Each number is 200 + 40 x the weight over its row's rms, rounded and kept within 0 to 999. Layers, rows and columns count from 0. The size before them is the row's rms in percent of the matrix's.

# layer 10 attention query, 64x64, rms 0.177, rows 0-31, columns 0-63
113,202,226,138,143,161,233,178,179,149,229,182,179,222,189,207,193,143,202,223,132,187,156,200,145,185,192,122,158,213,181,215,200,152,162,173,166,162,229,195,172,261,130,168,167,145,203,145,264,245,227,236,249,172,225,216,193,280,215,202,187,279,181,91,227
086,166,242,158,175,186,247,160,205,207,221,223,216,193,163,267,201,193,171,258,115,142,204,145,161,138,294,188,197,191,159,206,197,193,207,162,251,215,242,275,212,224,114,195,170,184,219,267,179,225,161,182,257,154,249,221,212,132,256,218,203,274,175,182,190
091,231,204,209,157,223,206,208,142,166,206,156,188,224,218,102,222,160,194,199,193,256,206,279,205,213,163,181,123,235,263,251,174,219,197,213,138,184,262,179,121,219,168,146,189,116,155,166,190,260,219,241,134,239,168,229,255,258,153,176,188,204,213,207,233
097,220,249,190,133,115,213,215,173,161,207,187,198,195,171,203,185,153,224,201,135,175,169,216,122,187,190,165,154,279,211,180,169,161,145,186,206,145,229,250,179,264,124,252,151,135,205,119,241,174,204,239,183,191,190,188,222,213,171,167,227,261,134,173,262
126,179,158,245,294,192,185,197,258,276,227,265,224,132,224,166,273,210,243,191,288,180,216,177,272,164,193,210,190,163,230,154,219,264,245,197,229,202,182,208,206,144,261,173,234,272,241,205,189,127,219,200,214,224,195,156,178,155,204,206,210,174,273,212,194
086,235,177,184,210,242,187,179,225,199,231,155,219,214,185,111,258,159,188,183,168,165,174,205,174,252,87,166,119,235,180,224,203,226,227,170,122,178,243,207,179,186,177,232,254,110,252,177,210,165,223,276,156,253,147,182,269,175,185,226,189,221,174,170,202
081,233,145,184,265,250,192,229,218,193,186,229,277,214,211,199,161,151,236,218,211,174,205,255,199,248,199,208,147,158,206,211,167,196,213,261,134,266,172,220,160,145,242,191,218,173,147,241,175,179,225,218,155,285,173,266,247,179,138,246,198,85,200,233,200
113,235,245,226,144,201,231,232,200,162,242,151,161,239,192,222,175,142,186,227,125,209,170,220,150,241,182,207,153,247,173,245,183,123,189,172,166,148,265,246,186,252,153,235,171,125,262,166,228,262,240,251,165,194,193,232,225,262,184,174,246,252,183,166,249
080,221,205,133,211,178,216,252,218,158,287,144,154,220,160,196,139,187,167,189,165,186,171,255,190,222,187,164,203,221,213,232,189,212,132,131,195,153,218,218,176,193,122,229,156,209,305,212,199,216,202,226,247,178,131,203,212,244,236,181,213,211,159,159,317
099,226,194,152,162,255,209,127,222,251,240,137,132,220,203,226,164,185,151,257,113,239,214,267,156,171,186,238,145,229,166,256,230,203,180,151,213,238,255,261,158,181,212,164,167,111,197,202,211,229,192,232,173,167,151,169,225,243,172,224,215,170,148,152,204
119,197,206,279,275,211,155,172,261,232,195,271,220,181,221,186,215,228,251,155,232,254,202,175,252,174,178,181,151,152,202,184,159,232,261,170,235,175,127,179,230,156,278,241,238,244,244,196,207,125,228,161,182,272,183,157,145,153,196,181,202,172,235,208,148
120,217,210,177,122,205,190,199,209,153,204,161,157,199,215,220,159,181,164,209,169,206,189,158,125,261,196,194,145,243,191,220,149,133,159,157,145,194,249,223,225,241,130,224,145,149,185,196,225,266,193,235,150,185,217,235,243,255,248,127,188,220,110,128,230
109,188,224,150,156,193,223,214,202,195,194,131,132,234,168,185,184,142,157,238,148,159,215,277,132,209,202,149,169,232,175,176,218,122,171,141,169,202,233,274,219,220,152,157,146,177,246,202,199,271,235,262,185,174,200,181,268,191,253,197,267,234,153,178,218
110,207,185,214,214,213,244,264,236,215,218,215,133,253,124,153,179,175,194,233,198,232,238,266,188,223,172,171,250,230,176,152,189,211,205,153,185,157,188,225,173,162,237,283,125,205,267,249,162,202,256,170,157,254,175,183,190,212,209,141,302,162,174,131,183
093,243,222,189,267,184,178,179,300,280,240,199,200,178,269,168,208,193,204,157,206,264,253,186,230,207,181,214,199,199,220,170,189,224,154,230,252,177,186,142,247,200,118,197,188,250,230,105,184,216,178,177,171,208,149,223,218,96,133,163,211,224,240,196,233
093,184,117,202,205,296,169,275,111,239,176,210,190,199,261,220,228,181,209,200,203,191,167,214,227,231,234,187,216,175,193,195,293,171,177,234,167,210,206,210,175,233,219,199,197,175,114,225,191,182,244,229,202,148,89,187,220,218,203,222,262,135,228,268,248
090,162,218,253,241,269,246,188,237,207,204,232,194,145,196,143,214,207,270,227,219,180,191,128,234,330,220,235,210,178,223,165,233,212,237,224,254,180,195,186,221,236,243,198,271,133,231,155,160,221,188,201,156,199,222,132,163,171,163,120,242,176,213,175,170
094,226,220,246,239,171,81,157,235,175,168,243,208,225,199,163,191,209,159,222,236,191,208,182,199,115,191,185,166,202,228,192,133,189,244,182,189,238,244,90,164,201,217,280,275,233,275,168,231,242,255,193,220,196,232,249,249,238,200,205,181,214,208,159,225
081,246,205,173,227,175,199,165,207,187,224,198,137,234,213,221,251,204,157,239,165,243,147,211,159,278,230,192,230,172,241,232,155,197,236,252,134,201,343,194,167,234,170,196,185,196,167,164,153,196,166,254,205,200,222,182,163,233,160,135,245,272,187,225,128
098,243,179,168,175,276,186,220,155,216,232,245,138,144,249,165,209,153,228,218,160,192,169,140,190,140,193,204,288,202,184,281,212,156,288,204,188,196,215,152,175,181,227,147,131,246,184,158,214,184,209,229,272,216,191,94,187,241,205,190,192,173,231,188,218
088,234,206,191,170,162,132,169,183,138,213,161,205,271,254,189,184,183,270,234,213,257,237,252,228,144,178,205,235,235,213,212,212,162,200,228,234,271,261,208,124,141,222,144,148,141,120,179,198,215,200,206,166,173,268,174,253,178,163,198,236,136,211,239,205
090,196,177,262,175,221,246,201,219,237,257,227,253,192,186,241,188,259,241,172,182,152,171,150,234,241,219,214,130,237,302,196,176,157,213,190,133,190,225,212,186,209,179,261,155,150,181,178,197,178,183,198,194,275,207,157,248,120,219,147,186,249,270,279,196
095,230,202,130,222,224,130,263,150,219,208,200,140,150,145,152,194,216,166,156,197,224,189,221,185,184,264,224,258,150,244,132,210,224,224,202,209,197,176,180,191,154,161,248,196,186,204,285,97,298,165,234,187,176,189,186,253,220,180,220,199,238,256,171,236
101,232,222,178,221,247,187,227,164,214,198,176,220,133,245,198,206,257,168,187,223,193,257,144,234,251,173,208,110,169,169,290,119,193,156,181,214,247,230,212,263,178,149,160,203,187,229,243,138,211,110,220,207,223,197,212,217,154,173,238,230,177,280,238,147
095,189,252,257,187,223,160,162,219,236,210,195,246,227,283,169,272,180,140,228,228,137,142,143,219,211,234,216,172,244,222,268,167,215,193,251,160,138,175,194,188,270,170,208,199,168,152,174,284,220,198,256,183,168,244,165,250,249,209,270,173,212,144,194,189
084,156,179,125,225,159,205,241,179,124,198,176,196,234,162,167,174,273,156,155,228,199,195,252,253,198,170,207,211,105,98,181,207,244,210,154,186,307,246,158,148,162,182,166,214,193,173,147,241,196,204,218,200,223,196,229,220,255,184,281,201,196,193,198,192
092,199,222,149,224,219,177,150,227,189,204,197,220,221,220,196,173,208,202,239,206,132,189,221,234,171,241,263,182,221,283,216,243,159,193,218,255,198,166,183,101,134,208,189,193,245,226,99,295,194,215,265,227,202,217,153,207,217,274,192,206,275,271,218,227
080,241,177,165,228,249,174,154,178,252,180,182,204,155,273,290,244,175,256,247,164,179,126,245,211,256,178,252,246,172,128,154,211,207,217,191,184,175,279,200,134,242,138,144,210,158,209,149,217,196,182,188,200,228,234,223,210,195,235,265,247,168,167,198,239
086,179,215,178,211,150,226,182,232,191,203,208,190,259,262,208,254,270,164,211,226,150,37,190,190,204,200,171,229,268,257,172,237,243,207,252,249,210,187,190,150,255,133,231,177,179,178,202,176,219,194,217,225,248,206,240,183,198,182,122,165,241,181,233,168
097,227,177,197,222,137,228,180,139,214,214,212,170,202,224,201,227,134,296,274,268,205,226,257,190,235,200,239,85,205,152,180,235,227,175,229,202,181,250,206,233,219,192,170,139,199,178,171,164,264,255,195,127,175,154,199,225,220,245,218,194,189,255,163,134
087,186,257,178,160,249,252,160,225,192,246,195,244,286,276,252,148,142,177,304,170,160,153,207,212,258,219,182,179,232,147,172,172,208,228,228,149,236,256,226,188,147,286,204,192,213,206,163,169,237,197,203,244,212,197,236,142,152,187,157,202,179,179,170,228
086,174,255,264,198,168,193,248,171,215,242,277,234,206,212,252,185,142,238,129,209,252,157,202,261,225,142,176,181,151,226,168,162,210,153,241,191,141,223,191,276,233,252,189,184,118,214,214,249,246,208,144,228,208,184,247,226,211,267,232,189,144,205,238,244
# layer 10 attention key, 64x64, rms 0.179, rows 0-31, columns 0-63
077,207,260,128,218,138,200,255,244,154,203,193,138,185,207,146,200,156,257,172,153,269,197,169,121,246,190,251,216,184,192,206,142,246,181,122,176,167,178,180,184,205,234,257,208,203,205,206,245,231,211,224,170,291,239,226,195,253,167,160,236,207,182,284,171
117,236,255,196,113,136,233,206,286,179,253,193,92,213,152,191,230,188,215,212,159,204,160,231,180,196,168,126,209,198,131,215,195,206,141,159,237,152,195,249,207,247,171,248,172,164,254,186,203,257,170,228,178,231,183,224,181,187,173,165,204,215,162,162,288
070,188,117,163,164,199,172,159,135,165,183,131,206,210,233,206,162,145,223,191,194,217,171,131,271,240,207,241,203,234,180,183,208,137,210,230,160,227,187,227,182,289,146,196,204,225,108,172,235,209,173,264,229,167,188,258,138,182,221,218,169,272,221,270,201
112,297,255,155,166,137,219,184,216,175,249,162,120,254,180,179,172,186,279,220,200,245,180,220,167,204,131,193,137,219,166,232,169,169,152,152,166,167,250,277,179,246,171,239,163,164,264,181,206,230,226,195,215,251,257,255,192,222,156,190,216,172,189,184,187
109,152,138,231,245,246,161,173,172,274,115,224,256,147,224,236,178,260,200,183,210,158,236,151,271,190,258,226,235,194,265,212,216,193,283,255,215,257,183,196,213,191,195,135,189,152,164,188,195,199,186,130,218,171,179,206,249,200,245,265,189,167,238,245,207
076,273,168,212,190,179,196,188,195,188,258,223,134,163,114,181,215,241,260,210,202,144,184,184,271,202,186,108,142,226,211,201,155,214,252,207,142,206,255,288,215,233,184,237,181,141,194,188,232,205,218,220,162,194,218,166,133,215,206,184,263,242,156,230,278
075,112,125,200,206,233,158,176,170,267,200,230,222,159,188,150,257,174,181,222,204,143,211,203,278,232,226,214,187,244,237,234,251,157,303,259,155,190,209,221,224,204,207,141,202,151,160,132,208,201,236,180,241,120,155,165,203,155,235,233,210,165,181,190,219
112,233,277,126,163,109,233,222,212,137,270,202,161,197,149,168,197,169,258,213,157,244,203,206,124,226,170,173,193,215,215,183,168,225,178,95,195,127,204,217,145,205,209,254,214,182,247,201,215,239,214,199,209,236,186,212,175,210,183,146,261,214,162,136,146
104,211,292,218,187,182,218,163,232,169,214,211,191,212,175,225,243,196,209,237,165,162,140,134,153,214,191,199,211,213,255,149,102,208,177,185,216,135,185,219,185,230,240,208,221,186,276,217,212,176,189,189,213,283,273,257,199,164,91,237,154,213,141,157,155
097,255,237,175,202,152,229,160,241,102,236,222,105,298,179,200,150,216,238,231,207,196,210,204,187,239,151,183,200,201,225,195,188,194,132,184,162,119,190,197,199,176,165,264,175,229,267,244,220,248,230,248,129,257,168,172,188,214,154,198,193,200,172,142,180
079,168,141,282,255,235,137,182,199,244,167,221,208,140,205,176,230,235,192,167,180,208,214,112,237,189,264,234,208,166,243,259,217,234,258,229,152,297,191,218,259,222,181,181,176,135,175,167,229,163,180,175,158,191,195,175,232,231,256,262,168,153,218,236,240
145,238,253,203,152,137,263,223,278,116,250,162,148,270,195,180,174,198,199,205,170,252,199,213,141,246,134,167,196,193,190,205,174,211,129,133,187,190,242,256,174,195,169,227,167,153,229,185,228,208,153,230,150,255,187,236,214,244,130,181,245,220,149,227,181
122,196,296,155,88,142,218,196,191,119,250,155,161,230,187,207,180,161,170,230,152,218,202,249,188,250,173,171,206,211,153,192,178,243,157,132,230,169,205,280,171,193,174,244,228,165,279,252,200,240,243,216,186,283,192,221,205,207,224,188,205,228,191,174,213
078,253,230,224,141,144,245,185,240,235,258,196,198,241,229,201,197,315,298,173,220,150,239,239,166,211,212,195,191,169,177,220,171,251,172,162,172,177,242,283,184,214,233,191,243,221,229,177,179,147,197,247,245,150,148,222,176,139,177,151,252,236,212,189,149
083,183,222,266,186,127,178,204,185,275,216,216,198,176,250,173,255,173,248,220,253,146,210,261,267,195,199,239,212,186,213,258,252,205,199,236,196,216,206,207,153,236,229,215,258,312,182,174,120,199,244,196,175,271,217,183,158,229,217,235,184,193,275,225,137
096,180,164,239,197,227,228,231,262,236,181,212,261,288,208,193,244,116,193,175,208,199,264,258,243,195,168,186,170,204,123,235,222,127,246,179,217,279,187,184,213,200,180,148,205,200,202,179,185,165,242,198,234,158,233,139,217,204,222,171,273,144,97,188,217
093,231,217,208,146,245,163,150,224,217,196,223,268,193,217,185,188,160,218,168,157,227,190,121,215,151,244,189,165,151,139,167,207,231,175,189,171,214,144,260,187,163,177,175,232,190,157,146,281,147,240,188,168,205,155,329,153,198,153,256,216,178,186,206,147
094,224,213,157,194,169,194,230,153,181,301,176,182,181,173,120,289,244,190,238,185,213,239,238,150,234,147,242,187,203,297,184,167,204,117,149,120,169,235,257,258,207,167,211,215,181,200,188,201,198,191,146,190,231,212,235,273,183,199,250,199,206,153,187,200
086,214,261,233,127,230,167,177,162,234,170,210,269,167,210,232,125,212,226,195,247,229,219,199,246,111,259,201,228,175,171,148,153,137,213,230,176,195,235,198,193,172,171,231,181,247,160,217,161,184,259,143,193,112,178,142,159,165,166,225,166,151,266,169,179
081,155,207,235,232,204,128,224,166,151,240,166,182,215,227,180,217,145,276,186,225,85,188,195,209,288,286,158,275,202,143,188,187,211,173,173,276,199,186,200,203,153,154,238,237,176,153,199,162,195,188,165,182,158,237,278,218,232,188,180,219,161,195,234,204
093,277,111,165,217,284,251,208,189,227,190,159,184,234,201,198,188,149,219,252,168,221,215,248,301,214,188,264,218,191,100,178,230,135,166,224,153,184,172,168,192,157,170,192,225,260,129,210,163,219,225,235,221,210,160,176,146,243,197,220,219,196,156,219,198
091,207,210,217,174,237,177,286,154,182,140,230,226,176,237,163,237,195,240,210,172,168,227,274,250,202,149,182,188,265,195,208,190,203,218,216,219,203,241,186,179,221,265,171,233,221,211,192,263,207,134,201,185,106,247,153,121,194,155,233,293,117,157,174,212
077,226,196,203,157,190,139,228,247,210,224,168,302,255,196,202,234,235,255,184,183,159,238,190,209,265,152,171,177,257,173,162,181,179,209,214,251,207,166,181,190,278,277,182,131,255,196,193,233,154,237,115,200,144,127,256,211,196,193,227,140,214,201,237,219
080,123,205,213,253,137,217,162,204,196,191,285,172,219,110,140,192,193,188,187,227,241,204,291,199,266,139,199,173,271,163,113,198,230,224,251,136,202,177,187,233,220,154,242,210,207,152,237,212,175,248,206,165,184,151,199,137,202,236,169,156,214,206,223,197
090,203,172,260,106,223,180,274,168,187,262,201,241,193,254,222,164,169,149,161,213,191,224,172,182,272,178,173,185,157,147,223,310,201,208,188,204,188,257,200,126,210,202,252,205,202,162,214,167,270,253,188,225,261,172,269,211,169,215,243,251,229,184,236,205
095,220,238,248,232,198,236,191,218,229,211,193,296,127,197,162,238,194,182,217,165,182,264,273,277,78,209,133,170,219,196,184,242,192,211,196,184,247,194,150,179,187,211,213,231,207,136,207,173,235,230,162,250,203,237,190,193,188,207,223,209,243,143,99,233
093,188,178,254,223,110,232,158,176,200,169,241,196,192,147,201,126,236,149,247,179,127,132,195,228,147,217,202,179,151,262,179,113,169,256,177,204,166,199,266,208,164,163,223,176,210,234,232,165,232,160,192,201,173,163,206,225,250,222,278,145,190,152,143,201
095,195,230,170,182,203,192,185,115,147,271,223,203,205,213,121,264,215,187,186,204,127,229,187,247,257,256,215,162,169,214,174,253,192,214,180,263,156,182,207,300,147,208,211,199,179,193,241,164,245,301,180,243,147,225,176,191,217,152,188,230,170,221,267,176
091,211,200,182,256,160,198,177,185,214,230,226,230,148,150,249,210,227,193,226,201,266,273,155,190,240,211,249,156,172,219,153,246,186,148,220,204,93,292,218,237,165,199,242,255,197,249,167,141,146,242,237,137,220,276,233,184,186,219,258,219,200,198,219,168
086,202,126,146,116,196,212,207,209,153,117,175,232,174,205,205,154,199,259,189,225,227,149,214,234,130,207,177,252,170,237,206,164,188,211,201,154,124,201,174,173,214,249,182,169,147,144,190,101,217,162,240,223,279,223,222,209,240,135,181,236,226,191,260,184
083,207,151,242,186,171,133,240,104,212,255,223,221,173,158,181,161,218,211,119,151,191,174,239,214,135,235,222,278,192,250,214,237,169,188,213,198,137,194,172,177,181,198,162,156,190,200,251,266,216,205,201,160,184,228,184,216,128,118,177,204,232,302,186,174
088,193,180,231,182,224,176,195,212,260,202,195,229,213,113,138,240,140,209,205,212,252,238,181,231,217,189,268,193,221,128,183,186,188,181,180,177,264,198,136,234,274,182,211,249,141,224,206,241,194,279,216,251,167,173,211,154,197,262,261,287,266,256,179,199
# layer 10 attention value, 64x64, rms 0.164, rows 0-22, columns 0-63
089,216,188,183,264,180,237,217,187,158,192,276,212,236,232,166,213,180,104,99,233,246,259,185,165,183,155,172,201,133,186,226,171,218,253,172,191,199,114,211,217,159,243,218,146,194,165,281,186,211,141,184,184,201,136,176,195,213,153,215,265,230,210,254,179
084,193,165,250,222,231,208,137,199,182,233,171,193,262,253,190,277,179,164,195,183,275,223,205,244,163,194,261,191,191,192,106,190,197,208,164,142,209,278,183,229,205,184,239,186,173,213,150,224,126,81,243,175,249,201,183,128,161,205,217,239,179,215,161,212
094,275,179,215,160,107,229,231,192,203,176,191,176,169,167,175,193,254,229,196,197,252,217,258,217,109,240,169,196,127,242,172,250,136,138,208,187,231,177,262,206,222,138,186,176,223,214,172,243,136,192,244,175,211,205,171,187,290,168,192,230,128,158,230,187
087,167,191,160,158,185,229,191,229,239,190,180,206,215,242,169,194,198,241,289,162,228,238,205,184,220,212,181,198,244,210,165,221,139,202,217,231,169,302,170,100,244,167,257,224,231,225,138,193,181,232,255,201,168,284,201,175,276,243,285,240,177,227,154,187
086,225,203,147,215,234,159,227,260,230,181,279,201,190,167,121,195,184,227,190,142,257,315,213,177,154,248,231,156,158,205,246,188,252,196,212,180,209,212,212,206,273,202,139,225,212,200,275,227,217,245,209,273,202,161,194,213,184,187,269,156,238,190,127,209
090,182,181,236,219,138,148,227,170,197,191,177,198,168,220,192,199,231,162,195,236,203,242,270,132,127,210,194,211,205,189,171,276,147,307,237,187,146,212,168,195,235,183,197,201,170,237,214,121,234,188,191,221,207,254,181,198,109,172,197,212,290,182,219,298
092,205,132,193,214,167,225,129,178,249,187,213,171,240,217,214,205,195,232,212,231,194,241,182,293,176,167,199,151,259,153,97,156,163,203,178,206,193,258,279,230,199,238,193,230,207,139,256,148,263,216,223,209,225,232,232,188,154,207,261,186,227,101,175,186
093,178,212,210,252,234,277,299,114,206,228,256,200,269,223,226,124,243,209,137,194,215,207,192,192,204,193,140,188,173,105,194,195,185,248,202,260,242,204,124,169,219,236,198,220,166,234,226,194,163,212,215,245,173,182,163,154,230,163,198,212,286,165,194,195
099,269,149,204,134,189,271,186,251,200,203,175,169,159,157,208,285,223,163,120,230,224,173,270,173,215,212,224,195,249,243,219,254,167,200,217,173,223,139,272,192,134,148,161,192,139,180,150,195,161,179,202,179,157,186,225,175,194,130,216,248,181,160,260,185
091,232,255,210,242,228,177,136,173,171,151,158,251,201,200,193,227,228,188,184,254,208,267,238,151,203,231,241,150,162,204,192,188,266,143,224,200,179,159,200,209,184,269,252,195,268,185,223,164,224,209,231,245,250,171,150,173,228,252,117,211,256,292,167,133
089,265,168,213,218,290,118,173,192,231,215,210,205,213,177,261,208,109,165,261,203,196,231,179,171,187,201,205,259,198,150,164,193,197,196,174,257,231,202,226,189,151,247,228,149,210,182,260,139,150,127,171,179,244,233,171,247,132,195,162,224,147,264,165,167
090,195,251,171,231,156,139,196,148,222,175,168,184,182,175,163,175,161,133,201,213,127,199,252,155,286,194,215,237,222,249,281,240,206,181,187,189,152,207,206,180,188,181,91,216,172,200,227,244,188,180,200,180,196,191,152,215,270,242,140,159,103,246,196,237
105,215,218,198,228,236,206,179,161,195,220,200,194,220,164,248,211,147,298,296,149,137,242,233,138,211,257,279,194,167,236,221,175,135,247,186,260,147,204,219,153,173,197,226,248,205,258,201,228,245,232,146,195,218,139,156,189,235,220,214,188,125,224,189,168
082,187,219,192,203,202,257,206,187,171,187,191,236,202,220,225,205,222,228,185,203,190,125,242,234,239,255,247,129,273,179,212,260,161,207,179,150,240,233,111,169,201,222,257,218,249,165,152,231,201,222,269,257,216,202,197,199,223,158,315,251,164,153,178,275
091,229,236,199,139,188,168,167,267,186,220,171,186,250,143,174,124,217,278,298,241,172,190,199,184,264,207,228,179,195,169,273,211,177,142,219,200,179,124,206,173,151,216,137,241,192,139,139,203,241,180,156,215,145,190,225,205,198,142,173,212,131,197,183,231
090,243,190,147,188,196,232,221,162,178,199,213,182,169,184,206,202,130,180,92,248,192,266,163,181,151,151,218,226,137,218,164,117,187,206,161,254,249,166,222,226,190,169,147,175,141,175,228,150,223,103,223,138,212,225,224,209,183,144,247,159,210,219,225,258
079,178,211,225,260,173,219,204,176,189,178,172,173,202,196,219,226,198,237,236,233,170,129,168,232,238,275,175,194,253,240,164,209,163,162,245,168,158,228,178,220,261,184,175,299,197,205,157,268,261,280,271,236,218,259,186,222,280,214,178,183,236,148,271,204
088,250,249,132,139,200,205,248,215,203,221,195,157,206,197,176,134,163,138,244,253,201,78,260,158,170,237,217,155,210,170,185,180,213,221,204,203,225,152,204,177,237,227,183,196,238,168,207,188,219,198,165,130,144,155,245,135,276,169,257,201,232,179,250,157
095,169,186,173,207,177,172,224,176,212,163,194,188,185,122,170,208,185,259,60,251,181,171,181,181,189,216,252,120,206,214,231,238,221,181,192,189,215,206,271,212,238,161,206,242,234,212,270,297,188,226,201,205,212,227,172,180,314,174,176,148,200,150,204,197
082,281,139,260,197,206,205,231,281,230,133,198,186,186,189,224,212,201,157,83,204,136,210,179,203,170,187,161,210,224,190,208,229,217,145,178,239,184,131,204,180,220,209,155,103,234,200,255,195,143,133,142,199,180,143,238,195,145,163,248,191,204,209,198,208
090,208,251,220,192,145,242,166,155,213,195,192,190,202,211,235,220,194,196,268,170,179,254,242,264,186,200,136,212,215,197,203,264,218,204,232,95,177,204,113,186,184,106,198,209,205,247,167,178,215,264,195,205,156,176,231,211,291,249,244,212,231,161,108,219
093,172,220,190,172,198,138,111,190,205,183,222,197,204,146,243,175,230,236,167,195,156,120,155,166,218,243,247,186,122,218,210,246,196,133,193,221,206,165,232,267,285,253,140,223,191,239,262,265,185,189,216,181,199,252,131,222,185,237,226,209,155,202,232,264
083,221,238,188,194,188,147,156,177,130,186,180,211,163,228,211,124,238,184,104,236,195,251,132,191,229,227,227,188,156,257,174,193,140,223,198,220,221,280,255,181,209,277,191,219,171,167,210,252,187,166,199,110,166,218,205,238,191,246,165,250,201,210,208,106
# layer 10 attention output (transposed), 64x64, rms 0.161, rows 0-21, columns 0-63
095,189,262,160,179,219,158,163,201,135,246,81,161,213,206,198,234,177,182,208,161,151,198,219,167,162,189,186,254,196,177,169,232,182,160,218,236,190,202,203,117,202,193,213,226,228,148,211,176,260,170,238,214,184,168,231,361,188,206,185,177,260,192,236,193
085,242,145,259,200,281,230,197,224,224,220,163,167,205,211,222,246,219,146,186,181,229,222,250,170,179,202,229,173,178,247,191,273,238,209,207,209,225,264,267,143,192,214,328,182,173,235,169,209,94,204,231,243,216,186,208,263,195,209,190,201,146,156,171,250
095,260,235,174,171,151,196,163,188,171,145,131,236,190,207,207,156,298,152,214,172,120,160,188,97,199,171,216,203,203,232,211,171,166,259,297,206,153,261,204,170,212,128,169,213,222,215,182,166,167,222,195,217,206,148,180,169,232,178,208,220,235,217,124,195
093,171,226,231,195,195,222,240,234,264,195,218,274,284,210,205,197,158,249,251,236,204,191,255,259,198,187,241,177,180,254,199,160,224,171,295,172,206,203,250,218,151,200,264,177,251,249,153,244,160,245,229,216,253,208,209,112,237,183,216,212,134,194,132,177
085,197,244,185,183,191,156,138,208,230,231,255,157,231,234,154,149,206,174,261,191,162,228,218,210,111,175,243,245,214,203,242,201,212,165,71,185,195,222,229,271,208,209,135,222,268,238,127,249,174,170,244,181,225,235,154,218,184,185,178,246,216,241,200,149
088,150,206,179,194,216,204,203,194,211,161,185,257,213,253,163,220,265,204,224,178,147,247,134,167,205,214,219,219,219,247,153,132,247,158,189,254,220,193,293,228,166,237,151,151,204,210,234,182,302,149,157,164,293,202,176,145,163,183,156,174,156,214,203,249
093,233,232,163,245,234,179,220,242,257,247,223,151,196,263,231,218,183,177,185,227,172,178,209,248,138,200,135,164,168,176,221,238,253,205,174,247,264,188,240,268,194,123,228,197,245,203,225,134,114,195,272,245,225,234,185,172,239,216,242,196,218,135,213,274
096,172,199,147,228,184,117,241,198,143,251,196,207,231,178,259,247,208,189,216,164,197,192,288,227,188,221,189,248,179,190,206,153,220,195,244,231,167,293,218,209,228,237,216,227,316,221,195,217,276,234,170,140,270,156,244,236,242,221,207,205,233,217,264,219
096,171,242,184,115,192,209,179,217,199,118,189,151,135,239,233,199,242,142,168,215,199,229,176,153,158,163,138,212,171,189,142,211,231,201,331,191,175,164,239,171,186,161,223,174,223,202,211,167,190,159,183,176,157,137,198,116,186,171,148,190,270,234,185,232
095,228,202,240,176,245,182,177,94,246,190,197,211,267,165,120,165,278,216,216,191,239,227,203,190,182,220,204,211,189,212,191,202,170,190,131,188,224,265,201,163,157,230,208,246,100,133,254,211,199,185,221,138,175,243,236,246,219,243,236,134,189,265,180,158
102,198,133,191,185,174,208,201,175,202,219,63,219,199,235,149,220,172,191,193,222,228,166,218,256,203,190,175,164,212,188,210,207,231,175,174,189,208,207,201,176,183,161,211,155,140,175,206,226,117,194,210,203,135,228,185,392,182,184,205,203,164,194,194,215
091,215,173,259,182,184,192,200,197,276,145,154,220,120,225,125,203,170,271,182,230,206,170,158,173,213,223,256,207,236,179,199,190,133,171,154,118,166,197,131,174,267,214,163,189,198,168,164,184,282,240,160,176,158,275,186,171,155,221,198,191,173,233,192,136
103,186,112,158,180,189,254,159,190,228,180,153,300,230,175,154,192,137,247,230,257,190,180,158,225,225,257,248,191,260,185,164,211,210,199,188,187,217,284,168,183,241,195,200,156,185,189,132,269,164,240,230,206,170,201,221,310,270,194,190,186,205,192,195,172
088,201,217,209,208,227,167,257,182,213,197,351,226,153,183,212,266,216,211,235,198,204,143,241,241,211,172,218,201,125,200,187,236,161,175,215,205,191,207,187,258,151,181,256,205,204,255,155,219,179,135,224,182,197,137,199,77,200,188,166,135,188,166,198,214
091,249,165,236,163,146,273,234,199,200,140,221,174,118,196,192,223,194,212,194,231,163,206,122,279,182,152,191,194,220,242,242,154,166,172,195,186,169,164,151,152,217,210,128,197,180,133,203,259,172,190,218,161,134,213,171,91,267,191,214,187,231,209,241,203
091,206,273,207,171,178,201,200,238,166,240,60,158,164,196,223,196,218,177,134,186,158,155,175,196,201,177,203,218,217,218,189,230,187,182,190,177,207,254,192,201,207,172,195,184,181,188,142,197,254,192,226,263,189,220,186,384,209,175,194,179,241,199,223,233
091,208,206,239,225,214,169,214,201,200,192,372,212,152,208,213,180,244,230,210,240,180,218,165,197,222,232,178,177,188,169,178,181,219,209,177,185,232,211,200,228,233,189,201,217,212,283,252,182,235,201,169,214,220,207,229,17,201,199,206,173,189,218,189,155
091,233,299,130,141,182,151,220,182,145,193,152,196,170,200,184,200,145,179,116,156,190,143,208,250,210,228,242,226,212,189,208,161,170,187,250,182,215,175,254,144,215,245,205,228,217,163,184,224,217,241,158,222,180,104,167,190,269,150,207,158,288,214,211,171
094,197,251,245,224,189,180,147,155,199,198,259,217,206,236,228,226,210,157,200,234,172,183,200,109,201,189,195,230,166,156,246,170,173,261,101,163,232,216,171,253,304,152,205,244,237,215,177,174,280,225,179,202,164,159,157,126,201,205,162,153,245,263,199,202
088,172,181,156,192,133,170,138,205,244,194,89,173,175,232,224,235,209,119,155,200,173,192,189,169,157,169,137,223,139,172,229,238,178,219,298,239,196,169,245,227,132,212,178,234,231,160,194,218,200,183,174,201,148,182,180,298,144,212,223,227,254,182,206,219
094,234,222,163,181,173,195,201,256,236,241,249,192,247,186,211,162,242,290,237,179,193,186,209,190,220,200,251,220,237,186,165,211,179,195,279,255,176,208,211,254,199,271,219,174,202,242,174,183,172,246,164,153,203,213,178,21,178,255,185,200,170,185,169,212
094,177,169,300,226,165,184,191,175,181,165,311,259,168,184,162,208,168,208,156,223,175,180,170,154,198,208,203,235,177,238,275,188,196,204,68,183,164,212,194,199,221,159,104,248,173,247,213,144,204,203,132,199,166,216,198,156,213,171,173,190,204,224,214,166